Each number is 128 + 24 x the weight over its row's rms, rounded and kept within 0 to 255. Layers, rows and columns count from 0. Numbers have three digits each. The size before them is the row's rms in percent of the matrix's.

# gate: layer 5 MLP gate, 1024x512, rms 0.0531, rows 992-1023, columns 128-191
# up: layer 5 MLP up, 1024x512, rms 0.0539, rows 992-1023, columns 128-191
# down: layer 5 MLP down (transposed), 1024x512, rms 0.0496, rows 992-1023, columns 128-191
gate992 111:130137132167132109138132149128114133121128120129136166139148117100113137090144156107161072124147133113164148109094144107147111115113142167149175146128122127111124148101120115159148152185104121
up992 110:161132121155127138112103156134085148141138104122140132120113150146127173148107127133083174146121150137133124154108130109132127065112154124156130159118151111118144109177120120125158144077165150
down992 107:171104118137101118157140110121169167112145143146135162106139146149135157159113097169092173100141140106141123109117109147132118113123145094108162153153162139137120133167089136104072095077099136
gate993 086:099122095088134115137117161141133132067125149127118086138157084115117130101067133118168124139158146171136100128127167123100155155139135138116112177130117090088153150134107112133140049137093161
up993 091:119114129148153108129125111114169120146133094128143127108084138151100161173137057166102128140101092122139124109196140151120146129091120114140139124078127093144132141136143114101067148124124089
down993 093:125146157116147152155112166094124119157105133110130153116126080107139080118091137169122129125109139129138123128136144174150130117128129155150147093144110108129166150154136136110121147148122113
gate994 101:087117084165154167132132149168074100107125087129102114156147095132114131114093139122145093146118146142126101142105125114134153162127124145137090117196135132090108173124115121164106116156128162
up994 100:130110105119160154086154084110117137106147148147110193150117148151083150158114139138117152135124136097105135140139126133133150110138097155127116109106096143076136084128110124155118113171177148
down994 101:161089100105168108114125093118151138098112147097123146125130155115176137094143101109170092118151114155097142099134114170166132137131155099121133129103096137136115125141118140176150135117132150
gate995 104:083114122135128161124121124125133124114124116098090113134111149175165119113124125107112115120120151138116084132127073154134111138131119117116151102137148181094191123138176116155169089127155126
up995 101:127134150152151147131118133147135117138138106120089142138083144189143107140177125130117119181141104136186151145120107116136183113121107105140125123120145174066150126138158151141192108147129106
down995 101:134138117145157153131104143124151147083121148121139127115102108156158103113132090099161142150125097146113116098079125108141089098127158152141147162137128102173127109116176133129148154136139096
gate996 097:105076164134113134105158123129154146085112146128078110112092146172098104114067126120145109146104110120137155155142113123135122154151133157109098089161123139114124126125147135125117132105108156
up996 096:085109173104126125110088114116111115114138124145094109131151137126105129120110111122103107100165104150109178123163129108167121138178167157127142156166142127115168092147131180136154160093154079
down996 094:178127091187159094124120148106129125148114098119176171150121134111121121140168131137147155120133113123102092123090109136131097113083144126118142126113133126113155132149155112100143159147136136
gate997 104:097062119149114157119151111118107132096140140133143130132079091118150154132117094113147146148074136159121156124067117165129126121094131138144136107147100123113089179113160135143155147151142114
up997 100:103130168144131128150149148100119103138141108134159155128158167101103113168163166133173166142138135088138123159133125109136118127170149151126114119161145159118111109138071135125166114112102105
down997 104:101144151119100137086132101139156103165078141150122111127109135147111137137131165126147129134117171150160134175109143150129143175089097140136142155175113136128089128146127139161168088101098119
gate998 091:159126135173158133125084148131153135121143102146103097153125106099141136144135118112152106127101126134128094093114100159135120154118112138139151109128108128113111153130159086159126136120121129
up998 091:145107151121118117100131087149079113134130099142083138102130105128141104088115121140103145104166147130146111151143115127118140124148086137145192109130159135150140144146136113147136099110113126
down998 092:082106134108141122162154122134095118085114139141132086116097134159121135155107142149130115167091093128195143087118153131124138092090142113120097128095106096165107093100126155136134150101136145
gate999 097:126140145091099142113125134123119108116119092122199117154107127156108128122174106088106161142144135088096105102078200162149122105116120118116141130127138142094157146147124154141155118154093150
up999 101:150106111137144122162119089146144117134108149105154124098166133136089106162140123168146146131101115132142130117150067145118150143089123118126150174135109129164146114134121159109106168129120157
down999 102:113095111115154126137136129122152104146145152143191151141110114115156125101139135148076138125130170140120152120130162145158100118135151181100087118143119092095143180139100143101138120115093119
gate1000 097:144164142118125115140107095106142092165146123164152145123128125117133122158103117120088111156140161086179092105129108164159138143084125154157124098127105151121141119111124088127146112148100150
up1000 094:079124176142110107150128071126114142141144107113119102152167131134136146115096124176082093132103093136135119123096114125107160145144147112125106129085134117126144124167159101126156131152162150
down1000 097:168110128087074112118125132107117121122137143179121104106132166106093123099096097137139131128148147074142136141203130110149141153127146134136110113137130117141115109132166100122131090111154105
gate1001 097:106117128140140104087095115100080086103150100093139160122160119138125136145080172160110085134105121154112122166101162129164137126141151137116133134121144095145113130120116110094104116064110116
up1001 098:147120075157139136147111141115140160142131120133072145111110095192151163146154139120141169132125098103163148138141146171157128161110148162143100136126099132093141121138105094131103138107104111
down1001 099:125067154136142125142121116114142088134103091102135162145143097152135103120139134094123138155128158087117110137104137145161123121164141154132150150099135153117079133135122097121118116102155132
gate1002 104:121085130142161152160170119107085108123132119126140132095126101173119145132134178175125113123145140225131111114135134117120074141114131114099135109154136166116146130162118125112128130146149123
up1002 103:140087120110160089122159137127161184144121073098137101154139128077183145115104162130141064121136139146121124138146086092127110088100131080112106172106122119149139161142110104128079083136168120
down1002 102:127094121114116183110154127148098092157122091134132102094107152133141176093117125084102140171095081102145186094102160113132123158113140134104144143118100150131111128133169136139146095162141122
gate1003 100:152148149096152159099101115141121141122140118108131123122146134145161113169125108092145091133120151168105157133134148119110170103142153160143142172144096102100118116156138123148112117107106105
up1003 106:149141128106148114138114109145165101121157087115143145122109138114151141148143099112090110124140093155126149112101147083163136148112101115114100123167159145138084108129084140105132124089105198
down1003 106:108117112147177156133131162149153153115127180109074131154101135142113136147123152126132092116116126122132154143136121104141130150140088103123093169130099119143064127136143154145121150134112071
gate1004 096:173119116092155168115137114149112097111126124090128113084127163108125170123137114150090151191173110112133122136088139162133125118095151116158115091181171130095129128133118131092122148150113167
up1004 097:117106108142138174155128141127154113088091133104166117120117118116139185137131149138113081149178125193158177120146136099123116121103123087095123133107122122143142163115127124159124159150186121
down1004 100:103151111096116154126172105143110136122124140190098159112122088097122144136143115122126149138094112110137126111140114078167121162078069069104111172139151142094093139116134113112111169091116113
gate1005 087:134135107134143106147069142126180090141176145087108118148125106101137121094130125107135138083143111192108091122135134118142148134111125123208114124144127135129157094138096162126076106113153131
up1005 094:163119141178126108169120089128140142154164131140102140133104121106133131099142126101104164105138121114128185099118122175159124119141130171149134128093116139139160118136143098103100139127108094
down1005 094:168117142130118117120114107186135151097095119086099111109124163128151150137078101128131161126120133097130125115128100084136115154180169116142147098154146117121132104115123079121159126118137124
gate1006 105:136118142168151137115112110129151142103144146158092115149113114095137129130135075113157107099132128105126149155153143129080159108103096177147149151135136107150174141130141124138118117171150117
up1006 102:125130100097086095106145164156162134108147125112166121123117133137128099165133179112154114117109080152107111127100075113159113126127156136128140139152141099124101170132144095125108146106163102
down1006 105:160144154103159109152100157110117099115153122126093114127113115165148133165145097105133132156137113126104135117118169140156106107110074143180151123113122120118135154168119134130106144107126112
gate1007 105:138144141099125156079153123128117103109085107067105175068159128067067137121086112120111152129119092135087073173153118080137161088121142129116156098104125115130135144116159120133107156122147114
up1007 101:097135134146166131157117170117123185153157157110114126102148127116119099132124130140099117128108108130126134144157130128120142123141139144109135123105140100162107114113137120101141132093140097
down1007 101:126142141125121127111133116088138166128137153167163153091151129111114143122105114113153116096131130121117100118131105137121147149149124162139103140126119125155104148150151151162144124135129118
gate1008 104:118125122115092126141131172126149167168119140107162125126102149122108131164120145128142106164122150147156141131160120159122110127128125146141156122132171111105104149142122126120141109163165129
up1008 102:123152124087127150086131131130094121127126109139177141105156104081133148118140073129085104165146119158131072135139117120123141169184123157148145138138140150098139131163129147135128126107114093
down1008 104:160129143147087149112127154107152132134168148102128127090083161164154133129145132080156127151115153138160120126117113145112171096166092169117128121111122141090118114144081091128140169102137141
gate1009 098:114108119128120149113158149105159166089138136176152161130124127090075120140126125130149124137124113114174131124130125143153080161150140123173143112113103125111136139154088124132160114094187119
up1009 096:154121118079130118166118119132162127128160126114113121142130159114148109173130139155169084127123119145133120139132131117164113135146096118107105128123138142074160147139159130106139157118154136
down1009 093:103136139134169098123156169043098127145107119108094089136116126152132105149088122109093164117125086129111109111088168132120126118079113144149166108079139078132166102117126126151096140112096206
gate1010 099:099155129121115146114143156117069139114164146147146106126066126105134165126122156142118110113108119127108140180130118152172139128125136128127138123153136169114127083119182069065122133127138144
up1010 101:140147152164104094089122177113139106115112144145137151116158174163176151145142139110118152148145110082094110151099085141162147087106126131126161148092081097135144083145131084113142084134112130
down1010 101:128117116137144094102183113126110102114134134084114141142155128118123132143144111144138142133122189101120194141127139095123143157136073128110142136123136142113132098146098149147138130111111134
gate1011 103:113152130117139136166105160133103123147160132136190092131124163102127112198131113147166130152148094117120108114146132119125129108117145138134122151082126112072169106106137145145145141109173136
up1011 098:153107143146134127106136135166168117151115131136193123108115194152115140163162129172141075118146106131135112116156121111123115118136112132133121096139102124115110138083117145084161134097126138
down1011 100:167155058141119071122153136156138139111082118155115130166116134141140140165107139127138176096094118127121154147085180098098083133157107138088105131118113125146153099161126126182109097146120140
gate1012 097:132142123098122143158095129163132113127154141158132123125105108107107144148086129116168222141171139084161132159120113114087127135122120117132107151120114123155083115155126106165134140083093121
up1012 097:139117138134089103128137101095093143102155082128123095131090143121100119120150161162144127093138141122095106175159131136154103128135093141127126113151119126122192094133148155140156144112138158
down1012 102:137136147125152132107117061139131146088124071135127087129124103114129132138169147124111148156126162100089107155099147133139158144123113088151115083140135122150118142119098125115097119101107162
gate1013 106:094086129137122157082152113147097126129135126147133093121137147176114139114128152165163159202155130137128145167145140159135146176131139150161105120110126115151139108129119146144150099129098103
up1013 105:094115124134163139115089121144091135094131142119119108184119097146152093181138169122094118149112168150148141175117127106123083121100139136113137110120144173101159149112137092122135130154115182
down1013 110:111079118100100130101135087158127129173119131122138145105153125149101111135117124130121163144150092168135135139115100123121108132137155154130086132112112149117082117161150136138129104136094102
gate1014 101:082128112148153103171096132134135138156124168075162120122145157126137142104077104120124129132178130134133104117113124185134132146095147134103165157141082117110158150111128195133105085090124110
up1014 094:109124154138145117155112139129123147108144126118131132170123123101108145146138113095103122125131151126136097078100095100158171133109163119085115125086155180126107122123146147146141101151115121
down1014 097:125138156133130119128119106139138134117145160097126112109126148130116155112132151129105121142145133113104128106147152113147131143092122108109169126171132127123105115133120133137147139101137103
gate1015 104:148114158126116188130152132183120119096123130121150094189147095121145140095069092148147117102153195111116125137122097121121115134136147132138087148137143155134151115118148092169120129098086153
up1015 101:131114136118166113137171119121144121103168074154136143133166146127085115149136066127125102142093156140159141136137087132078135132142113126137089129152118133145126139117118154123123132123118103
down1015 104:119106130125118128101147118086119114141088157134128120123111156145150134152151091122135135170082089145099100138121127145136129139134123102168075172116124124125148116125125140155114123106140109
gate1016 085:107080113098135109156145118123132122124132138085130113111140146127139138136097130144158115176151167127123139109165142133132117111099137175106128089127106079103135149142146125112108140110091144
up1016 090:137170110168106130099163095110100131119133162126137112129106171112114122156194116152113072112147101170077161124068101117147127099129172110146130158153107117101132082128124102103078100113142131
down1016 094:079124099118085159150133083104168160094146131144133071128146103114124141147131117133131096086134108131088157121145118188137120134105154106144089107154145134123111104108099138146159115159088155
gate1017 102:112123114113146149134142168091114121129165122124099132122094116103133115173099145115121097125098129085116177121122117095188122161140140183146137102143121141130145150113149110090132118110149143
up1017 092:162147124130098094139109087142135126101099144141144102120096163165146144140139105115130138146200106122071114090104161133079115140128146122118126117131120142097133100086123118122126094154138118
down1017 089:154101118150124108145152131143107136102114136119095112081124113120157094119155100079156134163071135108144166132098125112142098147151138147167135114110123133152109119129120133082161154104121111
gate1018 087:162111093116103099118179155170109124098086086139145133184146130114192136152161098110150082146128125146157157162127134114128108130138125154130090123102101084107143145144095111184150107136130123
up1018 089:116145138175130122184139168137121170126121125153111109131137124097118121124133147146111158125146147151116117178134153088133132149145126152108152090116140128126138127109156174164096143167090107
down1018 089:128111085113135138163139140101116102140103141137110128081122136071135114090147106122141134082129218132123166124110115127142112113144130099139130127112130116112157117158060147133102117172114095
gate1019 103:096104138116149146168130167152118130162136125123130125136131135120109069133114131103124121135152127105120148101124144125137130108144112159141137139130124136111101148176163146113131159140135145
up1019 099:134112102108108084170168077150133149119107166148136188162139138132121146114106143113150099100117147128127145153118096100147108120126147141159149121117115127103119162125154128162091116162095153
down1019 097:094135162172129163052150133180115125168141122153124119103125109113136147104127162166154129135094151149108133163093132114164163089165111141138125128138128154104135139147125156135142095089113124
gate1020 098:104089134163127133126083149139079117134115174110166172122120095136109096094124127118113148114105119104124144097118156104135162121090163135148130132159132132126138117115161104135119168130152139
up1020 100:106154110150099095130119156122107111141135150164145151130069142086147083105105113133146161148123126142142130093133154152139143107117143138121140133114087083096106119152143179147119095141129122
down1020 102:171095113137131135126125139133154101167140165154161107161173126127134129130138148147098161148158166121120115117102135135100124074150115112103112109143157164116107141151176112127147161169156161
gate1021 103:116124113161125177125149102124122145111130092103112139130123121114095128138154137129189080144102142160144123137147147082117139135148129117143137153146101140150113147128132116120146148155127145
up1021 101:115126121081165124185136136108123109089103124134137162134077131180075138132112113119143172091066126130134099130108142132124110108070127121155113155117124105137101157088123133119116141138131126
down1021 103:117144125129148107119138128120163135156112147110116115132140134146103114173102118150119159123123160128144121116114102144123120150132181127123132098143149140140130125117144082083113098124106126
gate1022 109:072151146122124134153138166150132120094146153117124149167174122156125136095160111139115127124087106138173146080122122094149148111090134098080146129125095116109151112138156125095114069139155155
up1022 101:114122146123145128119129165137090106139119142072127139139161115134112153149121085110113101160109115132112128131130128100097122095097148116126104132113124105134061116122170195157141135155114112
down1022 104:110055112106166098115137130137155098124119060168157105150136118148125124123102092143120146121119099091110120111133117110110160089189128176137130143133107110132174159174099129119107118148107113
gate1023 105:147052147121150141122125150090135137130116150127141132152123121140135131125101108148144132121126144138116143139142105167142124133159123163146128147119090136110134154135120129151114127158129171
up1023 101:125160095129135129121143097132113095108091141135148078109119130106124075079109159139085134125078166138133136120169136141078141120133109136132164105160095149119119131095151124144119077127134140
down1023 102:152143137147118147145121126114141144147119137133106089078115123134134148098119134140124183146078117113094107140131201095128112115157107136135133100121121113121139137148172125131102094168110093